From a checkpoint of a small transformer trained on Wikipedia: 13 layers.
Each number is 128 + 24 x the weight over its row's rms, rounded and kept within 0 to 255. Layers, rows and columns count from 0. Numbers have three digits each. The size before them is the row's rms in percent of the matrix's.

# q: layer 10 attention query, 192x128, rms 0.144, rows 186-191, columns 0-127
# k: layer 10 attention key, 192x128, rms 0.143, rows 186-191, columns 0-127
# v: layer 10 attention value, 192x128, rms 0.118, rows 128-174, columns 0-127
# o: layer 10 attention output (transposed), 192x128, rms 0.111, rows 128-173, columns 0-127
q186 104:154136142142123135108195151144121165164105132113135145112108156098146121119156135103150078126084104161104109156146109120171156125119123166119135090129118143157118125135110145161102108137114101127148107168109153143074091139171162106130106116095128160147134106084108152125094122110108108142117151106116146096092127105089099115146144113163094124162126126123142125101172114127072132104119
k186 104:177145136132134179111133135128127107179094132127131123126165174142121109113122138156166105128092100131118117153111121158142130127080118118143171110156111137112134148146129158173104087142143089128165121156120194148092111131117154108133087116099126172162091100090136092112142114118132117128138119111134161111126122112099115107143149116132145077132124108095172133092109141105074115136146
q187 115:187160141155170108118085067108097127159119150160141094109131091132141145094128136135148128160116126120089160104099081111108128131084116124130147131170131151070137142129131165132120097131148144103132135094124087122119109134153113093135121091151133108131124100129168099120079146144116157108134147127078102157131120186175138146135129137145129118128106136119148162140100105110134147140134
k187 113:149111149154178139128110092132131104145146149148121094102146091134161164119112151143143118135130127145079176105100133093104119137091117143077137148126144134070121125128121154143124154121126143071130148127125110135139130128183115119123153090153107127114115123120118096125082188158107167126121149139088122155125113153152130135130145181147118113134116171112134156174101138097137180151134
q188 112:146115153108090112128128119101167123086124142120119183134110137136134164100067156140121120124172135159124092140081127155149141117132125125127163131081111159157095107127121115124116127102104144149122164105081115081142181173109093154105096110125123146112105138110110168144149069110111176159120103122122124149144125132130144119115169092131114135171131158129119154131135126105093144111126
k188 110:154118143118100113137159136078133118118133135113134147105085152151120119107107135111098114131145142153140141154133103158114129077108132098117172139100160155119140087088095139062114128131098144111116147057091118110123136139130146164113098098143125148119127142098140168162156098096159158132127119104105108126108106139125115140135189088140098099108138122136136128093148117131071118093113
q189 112:132146104148110110130146140095146130112178114140092185125166150157129159112094110111143115121152120133118125106107135144088086123150160141132122133068131134166097105109131122112094118143119102155129165161102126069132136127100123194107134119145102107090135147140089137148153084100104126133162116103104123114085171091086135140133110106148167161129137121139143114110147115111112136122091
k189 121:147113111151095129145158121084156147119179112143106167109155146115109137125133117112146110108128125147140142126130127113082099100140166089135189157071191136179134094103112122119103112136119119176112146141130132078106141159121149166132145130109115104109127153131115156131149120104131112147155104123092119103099137104108152124113151052145135152159135116152127141128161142140119113112093
q190 133:100130129110112140055100155163131111144092128116144108090128144082152147164145176119128116155145127128153121127150159099139118107131073093117103153136137141138101156150193118102108140135146175111143125136138111164130103113144141071103131125164150122145107116122155103110133140112117140143123130140176106140101101110130116112136107127145089103120128076085111091177147150109111144126149
k190 137:079131129084176150115133150188125112124118106125127095088133153101097184157118119147122146166184121094169095156116122148149118109103121163157106135127130112139118155156138139147120138157098153103119134106115167188158127102141134100110172132128128101129112098148152103149128089115116135111144145129148097121107101141136095136111100145129085107116114102098088090146136135102137139126144
q191 122:154141082108113094159101171140118108168129128134144089129132128128082111091136085133131151097153137099116137137166100104101116137147130104134115162083117141134149113123119151149158105159162102110104124106179195103112105147123102174090139119108107148131167127167086116113115085097129136115141124130130145124125148088117149080118165129093113119137135126107112092130131156104132097121102
k191 114:166147127110113095150103138115106160096117127117131140138121130147071126123169122133135152119158128125125084124144132137073147133163135099112092127093117135144117158118105112155161108111159137148095133163174143091120099143142075153096170118139120109156154151154045144114123112113120128123142129122101140116139181087148146089114152144109124108144129134122124108139168178096144112112110
v128 088:187137131086098138144112089146150128153129084142099086095130104150123131111118154127117153132121144092125105231095099146128153115129156146166160143170115145133109127139153163111132130123139133110090155134140150102137154138116102112144094063143156137101148120100152099136111083127120095116111165112128125137128131097107107136164156103155119119122107111143114110115128139133117114119160
o128 093:104086131122135126126093130111106088115123160114149159146141126093115179159142092152146100110152127155108144103136140155139141133143148113092119139131120104081137135110121111104148122146142142188164100153119164144081132132123163122136154168097107105119026142129106133132141153126133123180110097130117124122104141145137134127081104088108102156119149136128133141166117114148155101129104
v129 094:145117130165105098108113147153132123134120092122168079118098143144114134137149126101143099123145133156157130161168107166144128118100161160085152176151135121129178139126134150117164141129121150146112162150136138153124122104128109112114111138133153100109106060143106166101142120084124135086158138096082109101107117128159163095141115112129142107126125115169175112135099088125135167113088
o129 093:114152126115146130163160128110135106124120145170106134170164107137105094152107098135121167124097147104108124058133127113143101170126097113129155091088109125168085097112134116164112127103153097132128100167109114156103156120126116151142100129108177160115160139093134088168099171131124118168106131135156145127150131118107100161123104119148115155130105131134114122084149134129164094138155
v130 092:130112143103081137115117110180086127139123148126117188141179132147109134101133143149141109125193128125086117095116132144151168126142129125141109132125135137131135138141126130122159132150097128158109107105152171121110100159121082114096152164180098128207122145147135134101129104100169114164149131107128157095129118140142110083110103089113117139128114141091119126136123128115130097077122
o130 086:131146148129140157155131125093167150108130110116128116133112147111135094137137158114108115170080143125179125121143119123085091136126144121124159119135128139141117107131125157124133165105097154107148140137114077123161147113087167135163153136105115116087140122103122126105127144131124130076106144136124119118107148093134147153150078147114164144111125084171125121210109138138114139209155
v131 098:116130137132116108120122068112135116131142117168121123152170105160131112104083162167165121131153150152102163113105140105104149097133207097100139130168127091095163119115131146106131103136092157114083143126126125118092147146109106102151130157178133133128122117148163145128098107110107179106150137143101113132164134116140184144134128112103147113154122147127133112128099127105150109106084
o131 103:142128118122141122154112179162158106118134089112130139110102140069134114138169098126112130166130096133149072141146093151116108126112122156131102128095137182153106129122110182139133146148143111151118108147137132147140141106146155176082138130081069114139149125117100115121150137128166096144100114102159146121117091124121114108098128112121111166090127116118133136190151120176140110151135
v132 089:138176184095111119105131128104077109123114157121152172140138149148082112146122161157107109144127126143140105139118160146121153137083133113132138118146128157133132154064104141111123116147052141135122112066111129128096132137110099121140091134109117122118160128106160159125129109139122118121132149123120155137178137156111135153104151081117143093102143152138134063137099103152113101129107
o132 093:127127106147152160177109152155152123162125116136114086110148111112161142103152082100148100153147141146084120115134105134116140133136129151172121173096139137113154117132160129126076117103152095153121120167156130179166122157125149153134172119157149093135093136152101105141146158121154098096092131117142125113072114101125153119126107135112157161082122101135148177118123123147133149148151
v133 091:128145131092103105085146139108126146171130140095119149140137157166146069078156160094143139133133144133105151113137122140101093109148174148154125125121109152138122157140104126113099112147070133146105158112122128143148145160141102157102114130149146139103150108121148152109107117108140133102097166130149129132186144107133147159107111109151171109082137179143121063114102102104115113129149
o133 094:128136132131151140198130129155121120129126113145154129100141122102119159122113104143090080136148122122105101128124089107123169162115104116151080146096132121118169115088157139136076113124127117135122138138145144135106114114112144129155152087125125095169123159111074062136145125124114126121099126092131100080113166131116163120088112144106105166110125114102147149102170139180130105163129
v134 091:145132139098136137122127142133110111130130092131071109123144131107117156116121181083100095130121132152129116151128132127117073102153122147112139150125105143115127121121139124091131150099070137088138136143152130111159135119096094137131173102125136116082110104124088121164108147073141073121131159120153167125139116060102100166116157089115192113125104116125146131124092140134149135114109
o134 088:112124109139107098149117168135110130110143121124130129121130150123123134135105101188165144125111123107113111116112137151209157143097100085144127103130104099137113144106102121137101159151170150159129135120067129160134110124112148122144097161151125122172098168115116127132083105167144142115108152139178138124128174186137115092130097123145098113117103160167142142125113139153156116162132
v135 096:129140121094170104123126091088088180093123125120132178150176098123151158166087110106122109126134159132149115087098144144092129121131107114134123109143143119125140152104136152123105104152139143124133092137089122098140148132139069125158133141122091138166111170111121133110158152127178136126128103115117095132090128077127119143142129150107086141174145102107171126130166128157141093149140
o135 095:150087148156110157111149160179156121139120129136138110147123122149117119108186146103084133102127097114119136150134125088150123090122135138112156152152132142107141128149087133119156194163131130123135139109135128140169126164128153132114134135148096136109166104137156124121132125135137152099135103137107184155150120178148118097141124104133201102132101174142113130193106145116104128160113
v136 106:133124157084120144137126136119082158151106096144099143154140118144128143095081127119156117135167129145122098141087165135112112134106102128093126103095088140124150132086130179113153114112086115157103142098111122098155104136124057111137158142150131132174124113148131142130148116102170102157156114057129160098133125149112141135096162099081125109121120116131144137133115141136149088120122
o136 100:130158115165153122136120152166156127091151146088141116144121157114119092110139139131123142159081106117137130122143094126138126110115120104165154145125130126131136107158108124130098169093137137103161142165150120206152079136120186140136119146155134097101102142113097120099091151104103149077118124162192139139135152097125134104154102114159146131110105116149120104170117121122134153164141
v137 097:105157089119134128113136122116131102123155086148082129101148115137152134131126131188123151158147162068098140172125126125120100168169189128160104138126111102145101095121134136169114121156105163094122098143150166086101123161107135142126147101149155153125117169107149096146124089152146123147121102102145141131106133116105144164163130136134116161147115157138119111122132173123137108113083
o137 101:152084133115083135120091109130133106113110152091133114124121125062113156103155142136141126132135101154144119165116148149139149085126120107104100112139149184075142141140100148104147115148155119144150141115115122129121176137150133094113149135083048115115083139133129169135120125156121116123128139126099102154162154112133121107097121097105113108118144106083119146187129092142112151118145
v138 090:127120142102124156141126133198120176159127177155149093125104129091129132106129103153111143142114089141133105155126173122139194108128097140129141101092122127114141126119119099125146116084135139150142119093146141163138106161092131106145129121114104121162148076154129131144128118147142096145109083114166157087147121138110121117094120114106149163101111131121112177139157154161137152126183
o138 087:167161095146103103121100150071122134102158108089128168132137135153158133116131175102177121141105146153112145087110078165094127145112142138138173153126128117150147105141141113097147147108105130086156105091101117138137115116126149140134112116160147120111091151134128165094121121091083133096140168152121090145087116098126112135165128155139139108162131096152121099146096137127122166117126
v139 095:160143110181138122137142138082148109105122086136143144076138134112102141141116158108117083095115172172122120115127099143151126100119157147093171138136167130130144128130136104123126160135137103124094121165099125101155141094141156138141133109115133113070113160134109123101125146093080163080133145127106117150094125110121091145161139141154153097145150087166110111123137095093144144117086
o139 095:095122149102140129097148122161132121154121161155109095183109101132109154187107087136137159121117149080139125118134171107172127135138125121115116131130120100134072141107110140146120110121145141128135103133127140125131115137132085142098107123164160151170157084110139101175115117187165120198128109143145147125151101176138117119111118129127107125127106180121150157113124150141151092135124
v140 101:111109106127118116193121149107128135113137178113148144161141135105103128149131103110126136135112116146099119073153171160112173100146098121101133129095126121103109128082117098159120148129123141143141113107135136115095111129128131128157122189129074119165109184136121169144134152137118175121172069121116119110169126143105097117113149149087169135140141111098121129136152109145115161122156
o140 103:147122140154129139074136137167153173130142109130118096104128143156184120105143157135122133143121129122158143126105095098102075134104125129173135139153153134165125127161156147110126123126117111074146119114115093131187138136142123143100148090173143125129182100153128102093132121120159130115144179145129157150113111162127121127177114165165142103124085130136138132121094165110113102164142
v141 092:147088086157146153115112122134150157138132098159110148146160145108139143098112085140141112098169150147166103127140147150131145120170162105127111136115123129122140159111122089156147135147124125146123128158095143124120113097104164097167178159163104133148101182126126096147101136079117127151137074110123118162089112117113178133136134168147131158145113154133114151144168163092120135138096
o141 095:122138137122122142099128110113139109098145123120117139125087109145145096165123152097135142190082131085138152119131094107100092108098107129116138117135146142119101113143091147137184146135108114109143107123104081113113155175134107133076086101096134116120153086083131174100117085193124137107121164146140139119160118116155092102127120099146142087135155133122114107153114105139134109119121
v142 085:106129170169120122158115181139124122108116081098170124106123156121102168149169077180147145109143140094155140133121096115107098152123142106159111157138136143144129115160156127167106100147129127142137111123131149119140162096120152112093126118144127094154117141108121138119157155128116140160121099165094160113098131131149114123119101161134116077160134128126135091125154163062110145122082
o142 080:099145136115127177126175081114108135136095186083098143157122103144140090090114172098090137125150126146102128135139161141091100113155137164099139115123138146087103145095157136122166148170127128141140146141149098149143121154151083130125121119101160142113178135115149126165138108152144160156136158109129122159161170111128139156122131137149094145118109102106148150104123101162122132113162
v143 095:126152136118140082160125108110089109116139168134122126107098117121100141189130114131112133164107112158134130128143126158123102124113164164125167169146156107114166114146125136067123155115128191128143144155135147135091142168120105122161114101115137138120122176139127139097106110145155190072087121107127081134090136130158117136142169136084109145116120107117134156125135114148110144116150
o143 093:194089103155114136097140142120176121143122095135170101150180130101134126119193123136166168076134119152131130124116175131181126153153128126153121128118126139129127113119141113162129135147135093135143112150130137114146156097152168133140117138130115135126107098180128146149130178131131065162161145125107179149130066155109127124133105111136143132137133150136135133130141152135146097118109
v144 110:101122159093109128143136118185131131161140152119089119148133142114082106074176109151127116163115137107095110147112138113148117129149113140182137145146131135118109140141145141101126125103089187118118119129189166127111147178139083135111124139146129129156123163116111122151108112131150094143134119150160165120156119137127094140121117107077126141092072115076134140131131158121093151102148
o144 106:125099097137123089120117123084135132106114114084161132088147155095177136113113174141134128107135121173119128137131136181107115169127127141147136101123130110124142100116140111125140147147147120135154152118106122113108142072109172103175153132095108090129065141143137164103150168134139128084092189127091123120088140137107161128156114151125123140124139083143130143146099108136154119151144
v145 099:141130116092118104151127158101142134134127187125128157151123087138085087122104135128076116153142112111103140140123162165101135107128087152133104102080126139142123147099115123076134141170124158123151120105154121135117123173158108138127128103106130136140177138130143140121105115184101128145118156100156116113182135121147119127137158111094131145134141115123127183127100109190119122072156
o145 097:142119092169125145143079134146165140146112128148145099083118142099152182095181137127131114117120109151122152132127109110159118134112151101170112147148114124114176124146138112124043100071125136126151127118123127112126124102126127103138160116190116126111079130123124122107131188081137122114169106112143138112106122145115139132130120156130162159140151119118098127129117142099096118176115
v146 112:116154133181137129132141129125123085096143137154102156118127115142128150142152102161084122137116127132133111159138135157115156138143179142120133115138155111100146069114119103100151153147097164127148108125129141120122076131109153122153151139101163142099140143113157116133111134130080133094165106083131133131074125151134106167107156140135124165169162119091137123139130152180151135118052
o146 106:176094109098101160106102147105184149158120124149115081145121101087121121119157118086174136139151137170113141133123158145151108123130123107129135118115113124153128179151118122153115101082160085108138095141110107130137158157160101125092078112129102143143090127104141152122126143141145090168111153152137124158173094073135137116131140135154138112126125144152114139143132106103129168097153
v147 097:141127143128129153156123095142124153129110103140093138176194121134121170108131142129135131117120119077116119156110160132138134130117123129081125122114120146145173092107122139099150114139182123141145105116100124145121102127165127144147092083111095094129125145155144118129131099113148111112136192111168105128135126116193117080087155103186137134161147119120121081125085102150123139119127
o147 095:145136117140154156088111172143151122143187130155115145101085104144122110145118128114153132118115130174122120079132135139107138136122165116123136163129146129100128158149138084145138140107086125173114165106135137136159146146073121115130137142119196109140098131060134105128112176123132142196150083133125153115120144136128112136138106121117157131132136129145111137184163124153114132166121
v148 090:132091126150111120147102145184118151147118155096168110110108123133117076085146103131119115121150102138106103107144097126126127125135124124127148116166125145106179170152124053113142141126087077164085156121134135119120120151131137105134128160190118152191156121119139151149132124122073087160124100119119141116114127142128110110123109154094125137102132136152102144129158151097124121111100
o148 082:108165099112147158140147104045162130110093127136147148160124131152158128139097158096124117152111166100144158127133104121098089151108101158123128119088117099184109124093146171131134097107115145104160099162121104105113089123145107151113127103132161100078132106110098097079121140123127174107104155147108131118113162098128137140124116141169118129150128102115136123135115141135116109125158
v149 086:108140149126101089121134120134139123157131081124115186187190130107140127114072131123150134160168124162119159133139126112118125150156139110153123164191156146090132140139111101131125111167121156120136088130133117142085147128096104106139125170159127124100138094112106111144134158139114150107148161150153094091088133123130125076134127104141139122155145145143146097129168134090123140143102
o149 082:163113140149180160148124131130137118138121136129136126084087112141131119137167091141112131105126113103095085139135125103112135086106094137091097102082133126143109119103138159116166153113136114183116149115102129117151164136176150136144134065117098157148116139099142121110142137134171110110086118101096145175142148134153105160109120113106101159089124133106140127185116108168151119128109
v150 082:116149083101128135101133156155134140138102162148140121129103098122090146161139136096077099122146112114137116125118172129135102080134097154161119147097103158129147174079140139126139122137109176129139102085130115109149099096108112161112149136114141088135117111136125134141125161104130118118164103192103152095142115145137153086153160109155130138137095126096123137144090092177095128107146
o150 076:101144180158135116161114107095128169099132119122091107113149130144176086110149101149126110114081113134117127117113107122135135139122149086131183090167112138069138100150102117130071162132128086117122129135100132159126123105112125097128116134151155149117187139121129142120098133106148138116133121110156156116097124088144127134119105159124166139140140122168144128093141161063152120158126
v151 081:105107073143141119123134134144164103121142107116142089104089096133152113147132119096106127153120113150143143109153113154153143105132118179146097134094122119105096138164133113158147172117205135104170142155166126138129096099091150108125157104108157133126108130150076092098119116101137130153095118092099137117079130130119149125161112148111124123123113122148144179115116107140145183123109
o151 083:134150145113097112108116120088099142129122133150113121142170173124086146145126141171137140112122140083159145140138141103154099148119097096117162091147111096176094082137102109138124125125115140111108127123094133104100150131156117102132099148127115155090126123140188178152068130132106106106177108148110094146169120132130123158130136129129114088146132145135096105084136142084129102099106
v152 095:166072146140128143134105098163159145141123141170150112129156126100107134102151123122120108110189130135198133141148147133157124105159154128104147156133141126120170189150127093111125112152125142121122157167141129152138168134097144099135133131187103121163074134169133133132128122122134109167138078157163138145118110090132146116160120133121158118117109116123113154136165161106123160110131
o152 097:115147100121117087149136128092114102083140118103126164142099094164173087151134142123128163154078119100110133119124097133114104157113138126129122127150119141111087105102132151135192173151098125153150104109089086103089140128121116167126098144087130137131173103084114154093149109168142159121114164127118142125122109145145100102111117101149141127158143143123135124161095119157119086141124
v153 108:105159141147167138161137153130082092142136142152101156177133125152149167154138113122191110118129103114128118127100186143126086125149135111114111140108116126150143133130119137092120116101150175134150079115116127138129093120135161125132159133070158143158132140122152110122116150127101114080156098129109121135121131155152129139056130163164149157159152130092158109136106138162147108151140
o153 102:181098133120097135101134118131164165106153084142127110105071134131114100101135123113116132118138110179131122104108137158124151125116132129136172118124118126113150139135134109148087148118114066099106165107129121139159127157128130128128062117125142124126138154116129135135124149124150163156114187123192141111132126065129146100152182112155147100137128133169116137084156128123102159094126
v154 085:110149137119142114083137121160084144134116141112147173164125129097101130127151085084135128148112173160110061096133134147165131112129060118180132133150144171104103091148144119160136131105116137089131097079146151119132119107144126101101138145102142119125140160110102117105183158123181141119100141120115160148110123127145119114113150109095121105128138111092134122125133118141131119173126
o154 085:103111147125116119123151145113134134147122131119107076122176155144101117141140135131119106066149128129105165138113170076107168121132096164124185134122151058137146114125106124130132162093141115138110156138099124135130139137125130104162154115153168126127074123122166117148117123133138096056127130170099112116132117107105151158174115157130127132114101121173136119109122135098158151095127
v155 088:132140134117119113122152163095138140126128135120154109068105116123097079107105132162142119120112130111093111126102102119125091122108118129161130104132112123137095171121110128136124141137117153112096145119128101091106150187156149137075111123128145153124141147098140148095154117194059128165116121126107165140169134168151132190152137139136105095108155141168109138127118137100085119108125
o155 085:087131100127162140159126101142133123116103164103138117152106141100147176090128124105101116143157121131131140169155135123127140127173143152131097151138148140106181111117133142094075057125144122144151113151168174129119084102153099141130165121143121098133101125177114116143143151124184136102121141114127102103119139122076150134117143132114107153134144094075141152093139108116138119097146
v156 091:122140103149119113082147130149159108134155127135092102120145139132162088107107155109106146169149116150117126134124110122131202126177160140155125143163130133110056102129150137135114131131122132108173114107152124119117104139131097088098139162108174138103142074125116109115088130144142146104145076094121107096131129141073153135121135134121109164140094166095128134131123125162140141144093
o156 090:139094157109114113134083127121107144148119114112139132135151150065094135132182112146131100132138134124116121139122138120127101119122078098117095079112115118165178099164098147121143126098152141100104116131096152118119169127135168125148137102137069149131103172142166142116151129104117080100079159130132097151136115097138144151114125124116096101122142087157125114123153133093147115074135
v157 090:113119129099125138144137135181106087167121132129129109120096154141131114145149092168158124155106095127134101164116156138108131152162203129108122162153118113142126143090135095126100107107093168116137127142147169124107151151091158113108112109082149136179109122129146129132133106131163100123183075149102150121145126164115134164111129162137156127116109125134111137136106153106111187143124
o157 088:171118136138097088133097107092128119081135139098122131120157121126158137103140157134125144119147119166131126108088139194116122159105108119155147121107128146097120100149156149129157128142139096125126115120117128142116160147145124160143125135106082088120134157166113165119125146144135160134098227129137125115088124077107139086125148106137105116133124105131134128087135094168129113097173
v158 086:168102119129126171166131141173144134147121096109162116084115146102130087155118119123161110140100124151144097126132111141163183097078130151148154141128136139112136167146137112136119149075145129136130138156100155116136115167127144086170144113148111145127109168156111094125147122129106125129060143121134122124084134118143090125155119195111125131139124095141118141120162131087126157147168
o158 083:135154115121143087063146105071115135131138150146142143184116136142105171159107144119137136104117161132154157096125138122129103160164084138108146166150125089130075079118137113119197145141113126123132100127119128120099114112140129136106104137127170130078114089149145140146097113149136131126132137156085123131102116178114126151130125095146104079116138142144103121136119139147146108094098
v159 088:147120094100115153129136140136141135169114120143111098072126126107134083090130133097150098126123070134108142163122143096146122107130101156103121149123110148114164168090112106121101148109143176104119163104138110128100138156104127130099109119129134125141100057161113114119159144127116114175132116148116125105126121138153107068148162112146146120125135150140150177134072111128099170148158
o159 085:127145122160160072135087131089105130095141129108124152155106143157144158142120121163107155109086126114138093095114104147149131154134133082130123121150113113133120104143144138101155120168095095158130123139082172148136095093101131153147134140117116130123136184124096156107117124088181123087110147124163137111115170111106103148108124115096104124162144090135129110098168132110164083113126
v160 093:114126114156125108112124131110134103079128125146143088085111096167158146158148169083103123108139109131158160115140126159114130092161144141100135120090132098103141125149124134119137155134140096158111177089142116139170108065112131147120124120112140139110142095130126156113102145081126132110142139078091126138118129102112131124142097089065148091162136108148125174134107117154144127084113
o160 090:132149139100101135161109170144109136145131122148111121161144132141098123133129108178115125132116141093147139122132109116168123147099142112119171086148098136152117160111116147138080112113122157074139101174091097134120143134129125145115100167144131152142191127097134101135121111116116121174166068151159111140182142128161113130109128155158135142144104179140123106081140175125115118148116
v161 086:105079114125132117139129108138132142111132173139126111130169139163103122173138096155122134119137155125106121075184124114120107180126130124107113102172122118103157116125104085165127105181108123137112091129115158114108150114141126173118119184135070114153130134150167166149145127108136154127182144170127140114109132123127101116171123113105135151154130112137116122112119109142167124104076
o161 088:139155138113113134117152115125182099143118117144108112123146096126173108106120146127114127150123122129146116155108134122100115090081147122125111143107148149143086149125146172114144138127142128144117131101136108111168146098106108138085173110132091125120209109115117093114119122142153146150149074121092152127151125161153120114108098154156131131099101140104126127185107149126099124200175
v162 106:126150125103127118114114140095121119157123111142091128143114117159151101090083102138127120110133144104080143128097161124087084124128171137133118105120136132132172164080114146080145122149085148161072155083111117122106131155107153172123102105141164157129161128134167126131160097135116143136141140121108089124143126141166172133133143124172122151132150144168148092134088128133125087098137
o162 107:164125115126154147174113125157150106105114134143135122096110105109122142116155120117116120120112095124152100124136090124129175140113140090100109155117124155116148127163120151141064089109144090127151138167155141155123113139145111113110142105117139082136115128116057101129121163094137126144127101099182155097124168082103125097091128116083143174141145123085135136126167101133121144159128
v163 090:112131112187124133151115152141115154116133125145125085135100110131119174112143094136150091137140096114133136175161156121117158111119156157113123113099125128129173163124118108103162153113128152174114134137133152144092086147086159126174121165103128149156130095151132159158123148119079128092135117077116118104143119144172136111104156130121170145149170131155125150141114141155164148086109
o163 089:168135086096132155117127168115169139126144104166146138142118123134154108133109134099163164143105137147138137073114102145129112149107119121138169121122124142181106118120132102118107069100120087102161103119101102145143122144190122127092087089152159140106138135081108106113085164116129136169150142147167124142138128090103088147137117132162138111134116128130113117099136131132091143169149
v164 098:133138132128172187148128125102120170090113080158134164141121110128157169130116129123113115128122188087172111165105175162125123144093109110135131109107137148128138090135154118157131113128158093092125124130115127118175131087110144132190125087121134110118139167116114086149128143120128104170102139096150153156092136131103132118117112111153099153158124119121111146123156184139140117128115
o164 095:120132132138095126064091136147108113148116162122103123129112123145086104151133137139147143122135094134106177135129133124142161095145147166106151146137117101085120160111087096111160149135132144147144136138137111153104121186139110096091112151118156131123071109071150168135106119147097125117156072145114108157153104129159123122122161122118162096139158143133116121166095107131130172115097
v165 094:152078099152114136120144115131150144133102182139120126109111145117130087065132136128094146119135136130091085082146103098163154159110083124136170116137130149106123118142147129136149173156129099117124115106109131112118128136155137130099116126147125130099162133141148128139101072124137142176111126137138084110132133176151150120150150135110065178096093150131085162126109091138119146137113
o165 095:081164124116162107122091085081138126153125126121139117132164137102103133174128139127156105149090166121136140156156138107093097108130147124116082144131125094174135118160092135143139106088129146124111135150158153095099119085091114097131191117126158114148104090144119142112141139119110080113127113118102153105118107100120148145140100146118145122149178086128134101130149147080140111097141
v166 109:137128116185152126169120160113158126149101113130158082123106131116130140123093095107141131098118125134141099125113138131137092095126133123124156141138124107148162161144150115077144136102130134131092150156096082105163092119118155108168192141127174144117117135148154141138139140132051133103134090131150106157123122126162160174136134187144137154111115105168131133146163128126131151112117
o166 111:128137113091142120132185093129138145087160144138144151163080110121138115126128114117164135114108117121144146128152114136137130153111119140102124112126104131120101120127098117161111123098157102106151107134140129137087095122163088143090050096119181142137138095122096119133086132137128151180120162142150158107140104119107104106119169092179107106168132154109134138091118135106134108080109
v167 093:156111150161133135137108155115130081115125160137156176118140157120157123085110104100128073107162116138105137086128136083147090170128100100088130127118122111126118185119116120139123151112105105092127124121116119115147140144139138111077133131138158144149147068132136131099140120122115111146138085126091115124125122165125118161126139139129067171118169137133153141138128085133170075113097
o167 093:104145109114124117152135112127134163131076133125122109150076140164075116130134142125093180163112143114153117140148121107136109084135123108122091110131095105200136090156130150135100123115138119114118125134156125131130078105120104129150119138145141149127147134165104139134137128129117155118087166111191151114136139046113135100142133119142161108160132103153136126099127149078098139111155
v168 087:159131101138114125131113119128129130105131113168115115134151080112145115170115161109122130139148117149131141117127127165158194112124121145107127127101163096107122131081100144127145126138174109120117165146157129148122114091123131110102150106115137137102129082134078130039125142148149159090119138086151141132077132120118110116141165122107108108164137103148131193124117095123099170142123
o168 083:154122153138121075106124160137140134151122133112117107144101147162100161158135117141110167125089143093144118139097140083154081122153138097118132096138135129142142107156107134137124153087128176132147056129090110154139161146117132147148111156163115147132115144122212148166129108097131102143153087165099123160155120133124112144124123110118146113140133173150109098131154119120148108097109
v169 097:141108164168136104147117096133134135106140117139193113113140124163112128113130108159156143135130135132142120128128097112131145145093163125117152142207140104121150169170127133144119101142121130107128130182126102105115158121140124068119124151180144149159101110131168156106142098146071113132141116158108131128140132154182161159127135169106091112161143137106154115131126127118134148100085
o169 094:103135094091142141157141131113148130120107129106147167173119115105144102108137123081100141140163116143128126149158136144100074122171126173123113121095113162151104100093135144133176150137138107190117116144152139124111121125143124173097116149079105145103140116125121130118134149125177133165078135110101159135132065102096142135120139088168131120109124111119118150147141104133108082103147
v170 090:128138108094133130131120127153120180137093165134141077118097143130123131115107109114195102102141127097096120126111142114097116110101097134116103111122069143153151130136142138147123123091134152165092137081120099135162169155127138162095142141121127133161114091161152170130190142137163101167114098141113148141166125112164123116120140109127141123172133122120137136125109159155145072122146
o170 086:119133119124125113143147145120109126103145126104130164159149140158143096105130156136091118116112087139162117101106120122134154131134149151118163171162123148102133136118115126083098147171116117104137157109135160166130061101127137131151141130150131107107163157127074079102123125073122179100139120131179118064141165112089120119115138142142126150118100091144134115136132158093111155156140
v171 099:144119142194095083116109142133129106136139188126176104119127126140095144136144145132096180119152110131156123155160085114145136136129139106153176132129141095136122147165117154086160113149099114139149138165141088144147107139140123101100179121117169160089141109121156170115095113137114119104134119138149126142128121137137149170171129138125107151084138122170145120139140101151116122083106
o171 098:108140097066140158197187096118152148114104122134129150149120099108130131118121117104155103151123164126110146125150148141131089146132138117122078100120121163155147125115144115171068140067153143135139093126138120111081130082130122126147088132141136158151121104150114120129137149137096106171116143114108145120127087090121140132111112117152124140171130151119115149087107111089110124099144
v172 089:122120087157094110112151125115162078145150110141131152110148165133149070134163125098122109158132135140112159120130108167146202122159154136146106135133156136120103106139108123166089118135161122101154135087173127158135137136128122127102151116094153144113141114111079111111091149114158131123150096090105121136127137143107145101143122116090139135121118182096149187124089120144128146156104
o172 091:111087166117077109104073154148109136151106115118078094120145123105110171135142147173101117122124151086137110124125144108135078142117103121147103084113113114166123115106130154108138139141110133120120115137074120121133169126085152110148144121139071115127113145117166130124158105105112087086109131128132106136143115101127144169107142148091116102133135083167098107101147145108145092100131
v173 084:148094175164148170118112143159118112149117164106163142127135148109112105118169134118160089101138107156155138119116140135165160109132100121074122137075118091142106165149120086137130108088150101119169106138141096141157094088159165091120165114151138130156132103147117128099126146114101095150133151123128170126152126140111129117092104154115134069100118138112118173140116140113125115134106
o173 086:081174111105107084137142127110122155107147113136108138141075153166131111143071155111124146167133147120144131105132128128125091146128113156160161107133113125151125107099144147147117144113103149085088139124121102107109103131109102155132073174126176154110148127123155149135119088130119167118110152148151068115102102097122153140172144135164142119153146105171116114098127127130129121083124
v174 092:095148152125139111143113123136111099123111150121137151125105132122135133115156104201123123088151106128155137083113133110118079160118163115136115110140108097128117125140124115156116114147108096144136156126111104125137122108126157076105121103151132151160138116109146100146121085138107119175146070155105144113122125185121143129068111142119107080134148174118120158146148169069107121154091